From a checkpoint of a small transformer trained on Wikipedia.
Size: 15 layers, 6 heads of 32.
Architecture: LayerNorm before each block, learned positions, biases, tied embeddings.
Training: a variant of SOAP for these matrices, 268M tokens, 4094 steps.
Each number is 128 + 32 x the weight over its row's rms, rounded and kept within 0 to 255. Layers, rows and columns count from 0. Numbers have three digits each. The size before them is the row's rms in percent of the matrix's.

# layer 11 MLP up, 768x192, rms 0.183, rows 572-644, columns 0-191
095:151081152138131140126081190128108065189109096143165220101114128153094066142102133036149151135188096085202155133166090118192139086118160171102128129068125159118161177133109073172173149128136108112133120113148221181141113152117124105127142128144182158163109160176127108178159118051096086140162113137110150140120113098097171142148099117127120053154115113187143132126135183113125113085092144113162110093093154141128171078141108113145115182125096133070141146107119135072128135130104158133131114164174089101099096130109130127129082173152133146114148146151092159115125186107152155089
097:131152130161114208103134126075107156075143135109168122156172083115125126138077112086096103157140159160153145171143151136038109132107093187145114111158133126147119121146119074102101180148105118116170153130149162122141164102201170118134076167125120155148087120130166129133191179119148160053147133156139120116131166156138150105100105125118130100080136142223111100103107107128118115156169121137072144135159124165146133225153113137154132117121142207090150154105111155110104092130095124090070137109129043109119131109145120161166087130111181115087076182183077144125141099053120070104
091:132143110130100155082121127111107150064108121078149173149158193138162071186133150103078141172133103164165143120117116181135138117150167098182128132106110074150148145076157205113150094092179100138151145121158118164100185104113112091163122116058153174176127133197110150180160146170162193174115121122104118070122163167093121115071101129127125148198098194159160093108086099175144174119102126100172127081100085120102091187156134110158133146082101144131122085104090109108188122121128113157129183123075155129135150157134170091123183121113118109098136116104139154179094093154131182135
095:092124111111111095159120097112137092134140095184133169136116107147147131145119194151139151103134118111147116173139131110147116133190212104106160071066090187172152127125096183126123101137107112100164110164151138133123099145104149137128120119093147134109160114107122144116145075133126133081097055150114143098125113170168181089168109141099145185124129105162104116103168091195101058082128122109167123106101138155109121128106114162153096153163126109155147098157200154122139082111033168176104187130176177255139127088169101110091086143140105126160086102094128194126167150104154143097
103:091095085148145186155136092183170142082132128132149131200115144100138080094167144162176094121132152131149119198105194170128116146060176124132200118134131140084145133137070135176143121100135170104149142110117152147107139096095098114148095082137153180131165108148223117177160118162123110103172110144135122086124120096117130206097035113103137163114124108159185152154110128157080097128150116089186165148129130131086105049107158131146117113129099137141041146103165108160114083156103111123169186118129176132114158132071123127119101133092121154130120123178141104125117168153078108190
099:071129095127092196146138179058133110139136179193037074098144137159065214127149137110132072140062110130121099170145138202136081111113121181138131103174131182157101108144159108117096130119130127159163109127139157096095174092121086111133107124140118135153126167129124081099106173151113101111173169201115116159078204156147134127133145113073092157154137128187065078105133188117144138124100150101175121154053148122143172138184212108122145105116111082144130153114101115162080126149156122090136109120104170163154161138130121148102144117169111100103124142135119119124122142093090126156
093:117126154087131165148141084118139070127139206143112133108136120132103201176111113070119142192120150144164143171044147158071134124051159141189108085121171093155118070099110104139143113145133070112142099118154148126145131150104149114146078127134158094122122143110135129053160100117201157132154027134130151155102091182144135167114101042078114200123108102133141102116140155130112145101122149131130117071089160101163148076143152129156149104049105115091109120059119106167104170133143147115180146136152101098141080073171160131140134105102141109130104089137076105142105126078111111138
097:170137117165139152115157159107115173180095185140112181097144085110159090169041141124163120122060131130135130133121150125118183097144126186154140162186145176131196081144103076109139151155137136130103208145061109100139137073151209195107155205120118125135121147106076089125134112129117144154131175175126188124068083179127084128177129144138137121096106152141126119093153139074140110122120151218069122085138163090186137125109140120163070088117116126115131083139128092170104156114100118157151166140156138158060089080155138103128142128130105124102169096154149149150126103109128101122
098:091131131133172134170105141107114157081131166174154146106127136153160154129148101125106102133087130179122134096163122136085113115156140069076147147113171128212165133098165188124170120141066066124178117134076155101137165179158164130075145113119099144204167107131145135177129126068126128142094147132153137179093068122164147172129112078102131128159183178197140110159178104130103122139123151116134141099150111179131141121165150077176156080109169108121110109119139142174119085100161134089143176139095121156115102157098212176201153181134143128140111179079164147110175157150078175172
104:126088118198120084143058151118128171201114175150113129108134164064131145104143103079165102048155121093113123097127110130135126083095069129132100157175121106157086153099151149119153142106155146116157090060092115102169166155134173113140061101112131115149162151071172103142136139072138115081172160137163089087193073160110143114157133141062157103150131140098172117042169101129100138096107106126176136121112108110041144129121153111141175162113190151102119132144116150131165181124147108136158125120203144110082098113135099155143113141104176092091116143095118157146070115099093151186
094:078156134118179174148131143095129180107124109115139226129139166115104202145113113066137178116127171123125191075124135158094127143113094163118146135081161100164107127136156138169213098137064174123147152108153104137124114170136139145143089128160095115158143082108163112154116126119165123164066114131123162175154152116114137096126187145121144141142176192066169088114091105123135144132108126128121118143117134157115135199132110216143128117095140075149182117136114172112070129109082118069148139096160220116156084116118106135128112105153189144113067112110104075193120181092088135109
104:159101093075111131178082155113135119191136079125139092118046113124109121099088184145148126123154089181188125124088123146060114093114114135109147116176095123166122137110155151169180107120117117085157094099156156121134096094142103143124113075114130142127062190079133063142156119154156130070142063138115181159155112115126136131152126180172117061129113137151130160112107092119173109146143174073079095158113171164119144139185128089181198145121139112104170112122115059125143169185138141163134048149103117130120131168176135117056090162144122138161126147144052141142138092107083098114
098:097132166103143177132134120093142144109157146102208100156121139104100111175143159137149101155176112078119092202120110118166153030137176135134163145141186131113107162138180137149117078105106152126129182192161102133088096124124158119152107127176127077110091085147095175140141133176101110051155185160123208171144101157137181085172117144109125111109157049141107071107153095052119153126106133129114142122189127140137048121159153093147110123146131114132145070126110158116126102174152146205123164121155089123126106134084092164136142158127136078126101145109101171130160186127106144094
102:116124083086117097165086161123143135092114130154152122112134087118114095115086129116071132089159103160194118087138125097157149133123099141125044144146201118142124094121114134153142152087145104125166064137139120107090157019178148192079169200137133120136080097086124132149088140124110106114071107204113115184132127148137084118137128064141165127147156127135116098102098113118126132130146232099079130101140140135102124118137140190190103115121098073128098150176098091105110183092089147112149138125150129161121138090177073118148084131058147094176134110145074162112146102152077161131
101:105059077062056071133060108087164137174136125173127107147136087095209104149155113179123172125139108141146097158085116073070130092116117127140222143112147095180089160110163155170138136095128157103149153084176157106125118085160087141120181140143085151171153097144097122122177108101127129150134176133145140110117095161155133106119038149121142118200105122113185145127131156111097107115104160117163115136157141110136108116162135098153107130179125124088121159109139188075113148144162134157107129100135046107095155125087170164127143116108133076151132171088086085068177148129096112147
100:161126119144108132079134068130164126138104103114177114117166117051177122080182140100162132197108160126157106087100090080106125128168118103141082157143159142156095187104069097143177109111096115164083158132148140050129076153086121155147116100133101168100112163119149103117090112155111093148161167135135100168110104126088124092133122098123091147130080131099153105081130155131135105113132101108099166143150196194169067121112152094127130123155125137120183123091045162076120126162047129099118113160167108132152107134212129105101045082082166132116090127153131154142105149104094179070
102:119128150136140157106112142137123096132123170115142078136134142135070220119130057164115109160085165110134133080163121181153156121146119123159126189125124105148139146088124178103134068101110169140128066134156112157088162109143156119100166089140107166114152168121165075105139146183164108150191162135158091074077104106148141138140194129088109142102134073115142131097097140134152139060179138118141112176101164175088125129109209043117135170091148111148127146117103173176148124085151142108196154185148119105164093122180158080195133082098100129126157123144090174099067108120088166135
106:153170162088179142130177124178120129082103100110130130069113213121064122142123132135215162102123078112146105173062152152117150157139089123113179106151049129178088109079134154168132122136117121178162150117152156123143133116063074077170105137142124117151163111066098146122155165153144123118137117155137128038096142132055144088130143184088099149186090129186139172098162120109125128118120145070163116161099133170106053157138132130159134099163153104130160135121132082127098108126104092166181093092116108138124103128137162093093153066135132101125087102130086139150110128152060167153
093:113127072116113113115083128158100094141097153070130124100191105088066155159123132140187102097144127135095113125076118122129077186092106110139123114138158126133144064142136148170091080117098154084142118146147134168193139148164106191125114150103135126130071160096190119110111195124159160136122167153132175133131176118115082099130110151071153107096141135150138081129101137135075096067079123138078128108092196109063139120119162116145157143133185104064125123057128144104129116123066165205126127047119188131123163126141160115111184125143147161101153117112119120154152105078132169219
097:193077142108085155135170127122107111135138101094143125139092073127084100148184118173121190170123125136084135155123124118061122097174118112128073109127161145127105108155130075160121075045193058162095082072173134131194116073115114154149112129139103123117153131062118118107129171085177135146119123141146089147143155123141168161141048118120122095098113158150114172154075109146144135132152179078119152109073155119108151101148172097178210143091164118152162096077127189100153110107158140140104116186156132026129135111124147124122098171121104109158089142135122082106092147146095134121
098:106126141130115078105141142154086066092132124134124087180156086177172161146121156090116101112108161125097192106147176135093201188095066158170119097108161150134110150103113098131119147135128101105121141173146181154178078164063161100127070082131175136123128143142103092089119120150095181159164160102119133160121147140167147133160127106138090114065109127110141125147135160152130095211164116164123111139114107115162115087103158082170151203105154112099204119178146221146143097122101092110122116138114167157114097127146080173103134175063135149139163060176173160153123131150157134170
104:142183141049120159173095122177112173108109148085089078125141086139146139083082113118225153127120137129163133112124132176094125131138114132116144138123116119161124115069122125097198169163117100125181144183104078132130129098134119093137165106155089158143145091150090109165091088125161140110117120103193083100073141117136122112115102076081157135153062100138185064139140133155078118090165144130103092151117178146114163115163094101115102155027135141194127203158105158119151081156120103136126073168160123144056126112153051149144108165130149096097102124132117133100093156113140072127
100:088119184100123106092156120134152139148101085144145208150166116088133136128052075098121106171146111118149155146166095155092138170149082166197120124162109093149127182152207119191169108162088117179147177122162101122152096135161127044128121049139129124137170090136129158128145152139127123139115080125074090160109183095122127161133165118141163171141143142127129118132051077195113119162065101127183161067124125109121112156099164150120127108102176185086153049124116084099150095079160111122121140149181114142126089120130114124105101092098137094143086166143159130099144106107122104177
087:092148084142136150168100167158128131136162178163164100106128129153147125185164092105112152166154112117122136139160068162170190075077180111101119137141158117127116119095106155096181111085125161106153091177140111127102087137111160144082145102176094127133056117153170112166109105085150124160122168161156100101097146111142068094145094125059159100070166129122129172069135159089133131134181220205119179139121109137135120100174179085137097172101156203119109153174127099110218122162099142066100140124133100111116112104098163139109151124126157128069154130113208122128138099125141120137
096:082133124154130174113083050191167166112159139106086095063161168128189134156133142142147133102085087137109105112056078146097121137095182112152140118130114120149071124127138128115077056092130145153126125136157189206155171090137133142146182153121101132140136098133103152075160169144109099099150093156120096070094145125157117116125098138084112144097081097205122172169139123131107124074111136108159127145105148140126150082075115158114158150104152080143211075130046069093101106153130093143094116109107119116136101134175119079120142124118163144141108157125073128105096061153093070158
103:134167137138100107080122157117113119138114186134178119195197155116166186089148113097157095112107148145149086178094127135176146058146130176131108093113184172141098113088130136162231141139103112196099161132168101100161162136125137119129093144121081140110130134140112156114148134082107140142131133216111239084096116130126168145089150150159146154108142161072138097111129117150112123167149120111107125134139167127147084126124128101103219138132138107128171114174104155133134115123174074164078143156117074185144092150158092136103094132055079136168136136195120180126121097112175126103
094:196137123125145117129115093148109147157101152136160177143078091157122128138103136079143122118140136137099140162092112198048125164163154184129155160168121132110127140196120154102107137092162105162103113065132138098145050100133135138172155157118098085190093103113095110117136131167140093168057138074108113126091118059101121142086185123160130165142164102130139113140178109072107068129188134125132166102126155119096134168153088179183161113143148132137138047141122108082141136151108153102199077115120124141047102114143187091133163141135083076111148162115124156083168186123161147172
095:118077125119136132131095087162130162116095075091130141184093095170062139099110186205101071180194143138122094075126076164150152127134127143125135130107125150128127094115116143170107167114078188169125157125100124123128102063160116113094089128132104117119112138153134102175119128127146217247136131130096146160142120126114125088132162087102129145136097179081180162163145132150141171187147120149121166126113191137109120115173084095106110084118146177076106109102159123147139086105108146207156135081123188127039159165108110142138150143065100175130121143131097087133133107110117130131
098:097100094116132166120144098096145146111151131105158100122139118118160195115090224070130051148122139149147128058146141149131090163152147132136094140163162126167160120075161177156102170148080116124168060130122156095125122121102116111082126099146138164137140120122154069154114098104111207140145137151156187111115126165080082101084122164126123101142154099209107105134164122133122182154142092096115150148109136120082145171098125141168165123043099101147199129120100156117088125159147145086182088068046137140169137091092164189141083105172133095098094124168113191144118103136116125116
102:091140151118102121172135117170098146129062098151161114157143148150079103105115169151156170167109131109111101087071115116132087138136164101112136122120056156103105123104115107075188025131111105087208099136112120193184145137131189084096149123135125236130186178145095120166147089133198087118125131174105150070116131084141150143122114084130116109145116194152074186128066140154150110187117153120201133143130155169132152109141143175062138141130145121112077129132149111108099105109116131151151141147197137140101158072166121141097111128149152150121120155150114125154147105127078111090
101:095095113179147126089132154227183104150122125063144156151117107130123182148113104109134121179117118163142131089136153117136165146120181083193124125124144084099134139119220163150100139122126153176186092084138138147142116123147136107115145113137138164135113101203114162107160134136107087120110176144125050131123041136136129074070062154141138100129129118118150126182096112067109097124119156098141112093143085147115142128135126092191143144094134144089124130164050187069169132081113125158217078114144143098126145154081148132070137128128129116152130147145131170135113130109035168134
103:171123101110145164133155110118104140175167140102158178119102178091102131109074073164102126105159183142142079113126070122119151154201130135074168105083076122140118146112106071069140105116103113118091093138100160138095151096115087119131102111150112115171086129118129136148159171132171121072116100070157132177047167086101079123177166156108118175147118151072129177126092137104100067156113128154107124114115155138159090100095046076127093150089145157080114130089096106143104073061094131127135097161132113204086088079099070127130142120094097114155098110170114132140140160081095165116
094:145124154139128096089172138177145148127065148119211133091088126096115104069079161176161091137149086139157108140077097148174115133097135073146194170143135179170129169130143146141147132097144063185163111098150171129060162066091097093099093102119125120117149119094138173162109142154185179122171079098099104194108074161103142167080130118113120170128088083183120084133125171121119176123089142135114116064151119094142106065115101168113109128146145105123147042101139118117093113129047151113141136114135158160130126116083073140140138101147131104115104167136095085122105186102108101127
102:131168214158109159106092122127167176132148087079150187136141107182121084149176116073158145108092110157102110088176136115132124121136134117170168133128130151186118100142130113171132130107125129154072144153133119148123100135122140086105105150125206090097154097125170123088100173074085186143111129097159104129126131176109174089152126035109145120096129151209155067095163142174089151092130149148048153116172190166146131118191175031149068087171108127123133104103145126103140147106158163117153123161158147125141101102144084142150160099117113109174107086162123145127138105104082132171
104:108112102063108086099085107109134114178084184114188171109101093126113164127165098051140144138086133118100131120113151092158154169152165146145160168118134107102193092085070099123144129064107150161124152142135137144140108082121097165131112118144153133159172079143157109164095121109146048111195128163096105143132148146090132110108136143147125076239113119156137135124148126110144118129131162140060131130094103154143157120115182146138106133152071120175127117122094076122152130176142125155102113063121108139127125139116099092110094209072082113214192167089119166085117091187164134094
105:141170111050153088180183070154144149137118126131141115145183150125167110073150095116119149154161119166194163113104073088137107073101125119133169165130071109139119133120109190107126187118117098174080099072101146171076132104140145083126161101125117102116157098096100118043148133115119118131161161162076127150097076190149196086147158146064161148126155089175113163072126174181114138145123134089095128099099146130159133181133095115076084159109114144109159120120159113136082147148083057118188159144122144134115089134103146055093145119081133168112125108135146166158141078147149133150
101:148158082098079138086100162153132161135170130135105098155166139103131087109086082102129177156127116081148140125100127110107136173115104166114160156101098090201101099154102162078126139082079137122171082140147147086060166098210159147088142174119145138112193146093173105141094135122167132081085138129121139128102091048116080118127135107118067065230114110126134219128143148106109120117162097094117084124197080126121186092127112128110128133129096152172093129089162162135110125137135151168189142142141125103102097209156111167103156132104125117174151138125118113181088137118156098129
101:123089077172122131123099132101110090179129110147112092085121166141165126074086129128178053082090146075160088108121089097113113156075153124147138128112075160117098079171126108159143150115058096148089146100108181115105091110160152084114093124092103092128068184119184123117139146107143161068115130128152124143061109118113111136109084152138127123097144157153160127163136139181122157122163128114161124166129161146112123099111079165086129112073064127149139050080108124072131113144149163099160113075161118157117116011098188151115126125158138161127155136080141188151170139171123114195
105:142112132147160105140125148130141156145071141131164104130118179111077132053129189147132120069146114170107116135101092139126073124132124180202137185107081167113171178127112157092123132179111128144109084123111176099109102093121183118093149149147151115194190106138136109136148137124140146101137086108096172085099185129116185111124134193152142167193108109173095141099175139122147108152120159126092154100132090136109127093097125101152133118087113138127155113204087121064092116111136167113140144128137103180148088126167130103162106187080177043173068133154158114091154109092194097052
100:085104120059178120077155094125106100039121091180121164101163161103152127163117166148120153095101128134132125077125106135198103163103130130181122140124195090137132122147134119132126097144143133106108140118168133076069169151101126151169154130100096109115153143099117122144084150127121129101086131135100171116072105141120097169176146102123139119167127131135132051087122127145147164125141109168126127085060129159146154107103126103156062118095098088118097154247124116118098101142087114157126137133124098186112121131121173160061110158165216144108177175106073151173172179140111125043
105:124112094072186157120069133142135130079109141087176110069140187137137125167071183108131106177107183092123136115126153149119176082160121144211138125082140150139088193140138095127187158127122147122145155181114107074113143086154153111149137057042153122148091161146113144147144149156085159119067101140153118078152081158129131126123134144152140164124192131118136186087125107078071149142118170121107140113133159140139066085090120115145115151074154129159164145136053127094110098094101130120143121133174196067067114175135192140109094141127170125157118123098114176136174137096139104119
098:125189144155172139140110176148108103077086086159090083123080131105092106169107089138152124178090115124126176073161116130117113162167114108144151117158100192157147156085090087136117141087099070145111122164151134098153156149138191037122177174179094123153171184127072158175093121140121161092096128113138109154109093134112120169097157156149114139105157156142190132075164123173089093109178096123152103067176131118152182070186171096141090154158143116147128109128137170152123140150140115130168102128149134154152110115176061123123114081179175149161141106163088139125082071153104101076
096:116163172133106190121075190115076167091138126138143141128155174140028144129145140098121141183130091121177133129147075140147086184124127150143152117167115071092124168050150172117095086153123175098118226211121097161143099149143171115130130121124091188080127122171122111126200169107110110157175108096167141128122164068119124097140189097111094104114151086159152106127144099169113145165129086116104132125057075068111140125121122134114134124110138184108138113072158179058117093157162099117122110094174074098133090087103133123108127123128145105145135144118157103152145116123101124167
095:092099062179102171141146165093168125153099076139137082110137163163106176151144100108119096106166151055098132106135129063117178191142151127129154133172153148115117165165175088082172175087101130154122119122177152127083120082117100110121092136100079129130106154103123183090095133122142153137132179132131119108119117129150085043105120161141050147128114156088107152130175159109145108101151155138085068141139148126119159153181130110181116123048148136116164150126101122182142176074174117125206089081168154129084175067139155113136173137171120092059145126175145133119104157156086143126
096:087035130119181180133145110092148088141087110114152148106126090098161107127062117132106119140083104069111144126082134174112121128142128104156137125145162091105134196131115126161176096082180129092122106099140166129114113102107045116078195097123079089080151120185113100092163168090105158162152136145101134124106142123130092132103140107149138070122169167147156116114104151059160105139103211154115134053157093138109154165142135121102117107089132112079108098140123158128111108073140091136194130130123107143078196140134071167101053121098120111154075167203112169132084152138138144133
102:108106085090151152151127153182097141103154165159139119201069072134140093125150125161110135119183201087129100118090149149124113082132123112175136119147090131162085130117118110122109076110106120190095097128108116111122153140158139153124123119072131159128146160116100114108088084081098133090127139196163119137071078099122202055113180095115117105122117108081136148130190130154094152069123108169090126113169162178162124166156050077171075141059138128110168114138079158119146130123119147216099068116113110115057119120152132083074148167114108113140097073111103120102101152129166096118
098:100143089144117136123103162105056129123104126076142156090141113092177075113200159091103117125067141086154146185167128102133180177147119108142111103135082139145129160096105084179149106132132173121150099126099094106081142055175111159159098136124077140136133124115140137154111121130136140110089109120093165181124112120216136128115113080078138158165120114155125101138068196112179109170207061142119144086109110118184135125083138132115109137150180113148101101138114166117090133126053184149063132106132163218070148152089174138161157099109114055086097114115104134116154129157128129114
095:104090119111139123174073126119109155130133110134161180139152178130155129061174089127153172115153149043155206103111145118069148128079130102189164128123106146106134155083095128151106089097085089146114120074134160127103114149086229065120133109174109066108128081085081147122137097121098106160084148123118091047140161147138155140155109120111148151227101104135162106135149157155154132166124133081136112161142125081197140121101150108141136121178091126096101108139149152121149149177148145139083131146134121107117141195143114147141108132147068065149112082157100118060095125135077082150
095:131104157137116121057135153123117081116111118142170120103106155138107124067073140134142146154134035129116147164180130148200174084074117088099159115098122078138147192092158127100113136149151087149116138151173185142055193132066122209129165124131102132066130122123159136134136113135142152071166144139104106130114120200174120081098082113139108149136130133145133158162194072072127165103081168101159117060137090175208109137140130097132137146133108149107125164125157128200130098122138132150151111137116123119125074169126141126151141127074108161117043065162133098092142162125128130154
104:118171110184160101121127109197133194123153093136103189151074132186113142137107140142057133157112132156093124080075144130133131123133169100147157117155109154131171186124098110176190141101122184143056190172100185099073128075105145091151048143141125157165113118196091121132175125097116127131122160102135147129092149172134136130161116147123117109106063151137109083199170129135114100138064094074107135133122089097144121143124127114145072170172123189155140136117111119127168111098144126130105096096113128121151157083163134149163137132141134178040116089118185123095161105152061181119
094:158092146080087168111171181176112162101123139165182087150153185153116192155131138144177110143133161091157133144134104117145188106101147091112100089144062120194098137085217060129117099123115162136163144171166176089157120117097158089053182109154136188162101105139126140089139156134151135178092144105180140090123118132169118138113144113116120142164120158154140137118153148148137132114177116168111107131132165136149117052135131057140125084170140146160204095221111127144154165068160130142135126121170158184145134102110115122095160102147130136139138086081123121115126136109058130187
091:112161137119155207073111105096127087063140112074111079108170127095138124132110140141132134144186104154120145126117126090130156198118107187102120102143192117125124152080083170120140189168154141156140088097188112104080130139108150121168145097142122150108089097092153164126101135136131088126098158170196146098118099099123130052182164097083124122062110122162148093131161137118117150055115121133134121127102135094177098143166085076154090061095151154083173088159099159166129119196195136114164115085115085141122091169160117080148119111134169107148154115145106099089097092047159131108
096:112144191069188160163091165092113124150090076134124099170167135154085119164112160076157091135129105074135077134126159171100149175093080115104122137152089164165179164097082140130130079063090184103107077113127139164090116095075134101116083102122120167112128051105159048100125108152155110115141109128146150155129123136163128114054124136153107127081125100125117114132065101174116160118115086085089158113123124125125075146137093159103143138084124125103152067118157113123081166078161152171152107096185167132150103096159116136152069083191105157159108167120117149066108112110088172098
102:070129087164153157029107123082113096132133121101134121118175113144121121151109104145133110133077202104119193051141072072080141182136138116088106163178152108180162133129145137149140141119145098051118146101122173212135202107123117145167142202143173122064175150161114111072143134135088215121115128131145110126100091068117103169068174126056128105127150128184141093157135142145094100126129135145054133105158116128141113145091153104098164093114102135117126125155092165154137130105168117164096124098147168129111167148154137156111142103125135149093087055108141132128119156136092141139
097:129190153080143109106129118088090174100150084127148153104163133117154085189117169175122130111098133127135076142107111134072107111120116105104149128167125156182157122186106134117142123109108134092140141100126165162150171097123098162123099130100124120132086069105144130131082173156119076171065056065100153076159141104078156102153131187132139129152150229130139107104119111115075106148127089170075076107146163138124131152177140162177102149059152132138145115135210103107162121104105155146093082133111163071151068141143146121116158139083155088085151077124141104206114131131144044105
101:033137123090156134113108105117131121096156187079129075131114125130079092150106107074112108162220093126171184127100124199115170144087068072177136149136138105128120190147140131139121128106138088089108140055132056144133109120121075151154140139155151138112113084138083095124167108137125110033134137164133154149092097127090124118166123137121152133135145164110123136093160149111147154149125155133127185122110138161136079162083116064076111102182089095071096149097180137171139148143206111111151158143154135143148076180099172143161150151119159175152177092132164152174136162097109137104
096:170142161082118133148103094166115140098098131115198171117203095098152093115090131131192106170107102146114171132115093166101104110179103183123140102079071137135155163142136144149145116121127093115197176078131141095131142171125083078164093114144105150109139107138117088087115125094103135161109079144079086132109132122149134174173147162128179126071163212132109144188108133091069125169110141124188170181143091161164065077126117043115111138146130139108162156080127131193151171122148138098177129112043155155166125114131113092087116068131149146157118125116148107119097132115111142075
103:134168147132104127132071070134079150106108156149117139118148145130168138071082126116136136163164117134131100130075111159088109176130086155119098068141101182064049097120094167137163135089132097113109146135159135150133144136061174155093173106086085075100146128130118078100138140177141169167113076133135153154145132106118153138170106135171140120134167124115137076124147102158118165072115129083140128181149161108121147144116175107142136061051125131046161107105058104103200085168118104117191112160129104171091151123078103137121136152086120145160158036089138185108121160121169148091
099:122164159128113153124157059143098129197091116103167142147054108122169162168087163062131122128062130110147081189103148201131174078143115156153116145109134139125112168100130116145130132084132144128147144137093142152111145102113181075130100127145110121070118118091114081166176123179124142095137054175086119176143173160122114095164122165182163135103123057085108089154111088146123156179144097167137121108154081109185105114157156082145151123137139189092085116100125107142099144097164087148093158097131092152151075131125103141108139101173214177125145104114065156084131192108103127105
097:128112188097090119148099152108100144122143057160097079112128147117160113118166090160172128119096154062178117129143097120144174181217142167112143120094114117135140095107183181169105084115085155120100103092152179150125096096164093115130102088146069136133139100063124165146099174100137187111100120141120159102156110163143174136152142173110126125087111173127113177171152127074083155119146111092090146137177150152122046092093196140103146163142169100103095142087075168120121137125113127109158109087067177149129132139090048124102123165089075123165165131153137174152080131186120107123
094:153158183183112122089048141113090122083092113162115120138121094140138180144118095159139127119155105131145099124081073114136076154164132097150134149155148102176109151155126136146165087171120131130083175050105122089121134090105149101114181120152123138114149119073090197096127092118135108126156188048140135097132160164095128112171106168124124113118097162137101156149184128161113121063147071048142086132064175149146131065154095103165133124138082093181166137130174162160102154074145102101024158124135165089130150138110146146093086106121070108148154092155144157145115136151122163171
093:101151114101189144125050126125159083132124162168071093141107121076151151117095130128152058134119123151102146138138085127138140065112119101115120168186113053063098138111161117102132154121149179212049127083161120140072102181099148132161100140188099128116159069089082177152109113191124156103105133124126153156069127135177135133130105108151085140151124129107130150160116085104136143134113132127149081099119122151157103117134111119147090103147086177175148087056117155122149087174177137097109141109116131124061160089197152113032164154126139105096119132113133157121148103052110129105
099:174121115135116117121080152173123144082208129113137104139121164144138109154136129176143084149117111151118111069104125179136114198139133154124104150148122189117068109072165106103078090109181195070133089096071153109128089166110115092158073108146118160113087098116115160137123153102162123129136170105135146156121159159128134060096158141202068070174119137092129070169152077149104088115076110146094177141133135062140132141129148118155078133172070141142099134190157180084069107143068081185127101110138136103145136105155121085115131132091124085131116097137187128127124163116117067154
089:133128133085105108200090163091160165108099142088143154151098100078112081078098139174137150164117175095167085143054169136149160164108168085135094132134120119095123167141147110158141155180129100124094179156165168080176103128072144121108110189048142157162082169125103082117152209154107146128183111191132179115091117144099176122116135139177128094122132139138071172173152091121106125124116172115111106147150165139156125134105155115116125122150118142149117162143151129073152104178072153124108109090128143053191164126128137158094080124082105055170080142119146134122149091083119095073
097:091176131118184196143104092103100141121071092103185107150107115138141115180136070141135139125098066089170121146112117153110143061147141144174144120138117127101159141170062120098167156112139114156138056083117077073097099157138186128087132078111180097119142109101169181115133138198117125155095132092074138145056115145123104129128062080104110175123092167107077140129102102093128139167072179140170193140134132112078096141127112103123129115097149179160097073104139131113144182178136165088189068136171117100109096150140181136113092156159093123093134151116117160159138087116134134091
096:144130096112177179132088135107158151140110141115126136195141117132110141097131091147145106158162093121074146127101136139067126125118143101170159163123186102149119109145165103129109153194124101187071145135122190104144159059129107105090084147197143104205127107098108108067141140162104130112125097170109076135104149169162120177100110102040128070138116149188119102122165134179108061096131138123091195106117173113095163180121128162066103151108136188129137106119091121123085105135194158080195125095092138114112147137163108071115119119123154110184185059120136155120140120159152147163
100:149131133173118109144160165138178126100199102163089101169152153148112172114142113094131146121108077182137114056135064112138104173064165118144135142146137113187089072120112130166169177142132134158181110170110096145100104139147139102174177166153152154113161096067137135152174127048106130150122136177136149109164179194128047134096088075106118171174164166105151149164089101144124099119133144112088129111116115136154124087135154161157112148083108135120114169096119107043153192118144107130095145091185122094036133141164192123105107131064092112125128124175131151134132169120112143138
101:139129075109092191142101128128135163153195146133165089097172058133172176097134129201154123065090100168105228110131163170177126100137194133179131142137151164147080182121165098189130064147174131127120090156111108121057059138087096134164105087140116149206080150112124063171109138095143129173161168151108144089116134106117106158127118115127136124128114158092144133132130088156133149110161144147131183173121105126115115147093130079083134141163195088101152110111111077173101107102080113094096132092130120060099127133145134166123098149135073155147103116129104132172115126127162143130
095:121155150112147133070103172108138097150121128165135109160170170122142146145122101066125074112158145128138137136167085113130171160148156104118137170186133162110133170119195123140117136062174146096183158129169195144172107089170135142103102181204192200144084133111096147140088065200118140131081149089166118109124166120158127111136122088136132124067087129129159091105177163140093115134133125176054135153135124157092117082115087108178108159160120128124107143114162119135144148118072140132125195170099114147088107093149118157133074189180131108104114091145088123120062157160154137211
102:113097163120121167100129166117147116114133163145129081163130110086097130111121203112074100186085145147069162113132080204135173158090105074095181121093069143155157107156103125133102105144104108148189124121156141108121111152144151145135113111133107144112092071126098149114156165178154105129117142146136189074105142101192127130163115165168145083147178092086157120130138148111160140106097144141140150186111131152144144114091122107182056196131140113180082148169125139136107166118077125192112068191074145102111168154070059062129190136124093061158133124168129167123139107125132120088
101:107115097093194162128167123175061145123235126130132148117157088095086102108158131135119117134110120172117138111157152140159053134119151131142121090198179113141114163126198122180114125092102133108087158099136170163153081101143086135111104155125163105181087126143095087190177145156087160083154150119152122096144155167147155144145104181158133089142138116151121144192109179116063070209151167182100150073115131131157145116065140183078157194104102089113137108191106131193119181131160083097095129139122162135132120142142107140088121151103100108116122147141118132081149145108121109128
102:129163112104144154154131086138112108125101158089101106145107152157092130104150173106107164147140222134118097086091108143121177151111113167158185141112110075141170183126160098115141062096084120193117130163108102160153151135116154146055178179148054084176084077133112145139070133152155108133122132088108148074185108155189148064124121156104093126147191105164168099182153105112089132036146102134094130060167138129182156111114160070104096123123133120182094172156114142080119133132135111132102103084125184086137146116147095143115132130119162169079143126125138147104190146134155145112
114:141169093144105172138146143125070190125091083150096178064171142146088115080106110125136157160102102136129161187130175056103165138124147148128138152147117173152132142131140096147115142136105080083102134109111129106052139192137107091120079166136132119114107133174158159123157106165125166073171206106089120132099141141095182099077148120085159092139154095171111163054095151168139131130151192136132143138153060154158154050119184174178097140162155132142108111098109157133147147108171129180167114138149096152060150157151198129092117136112129133191107135091142136170096090126154165112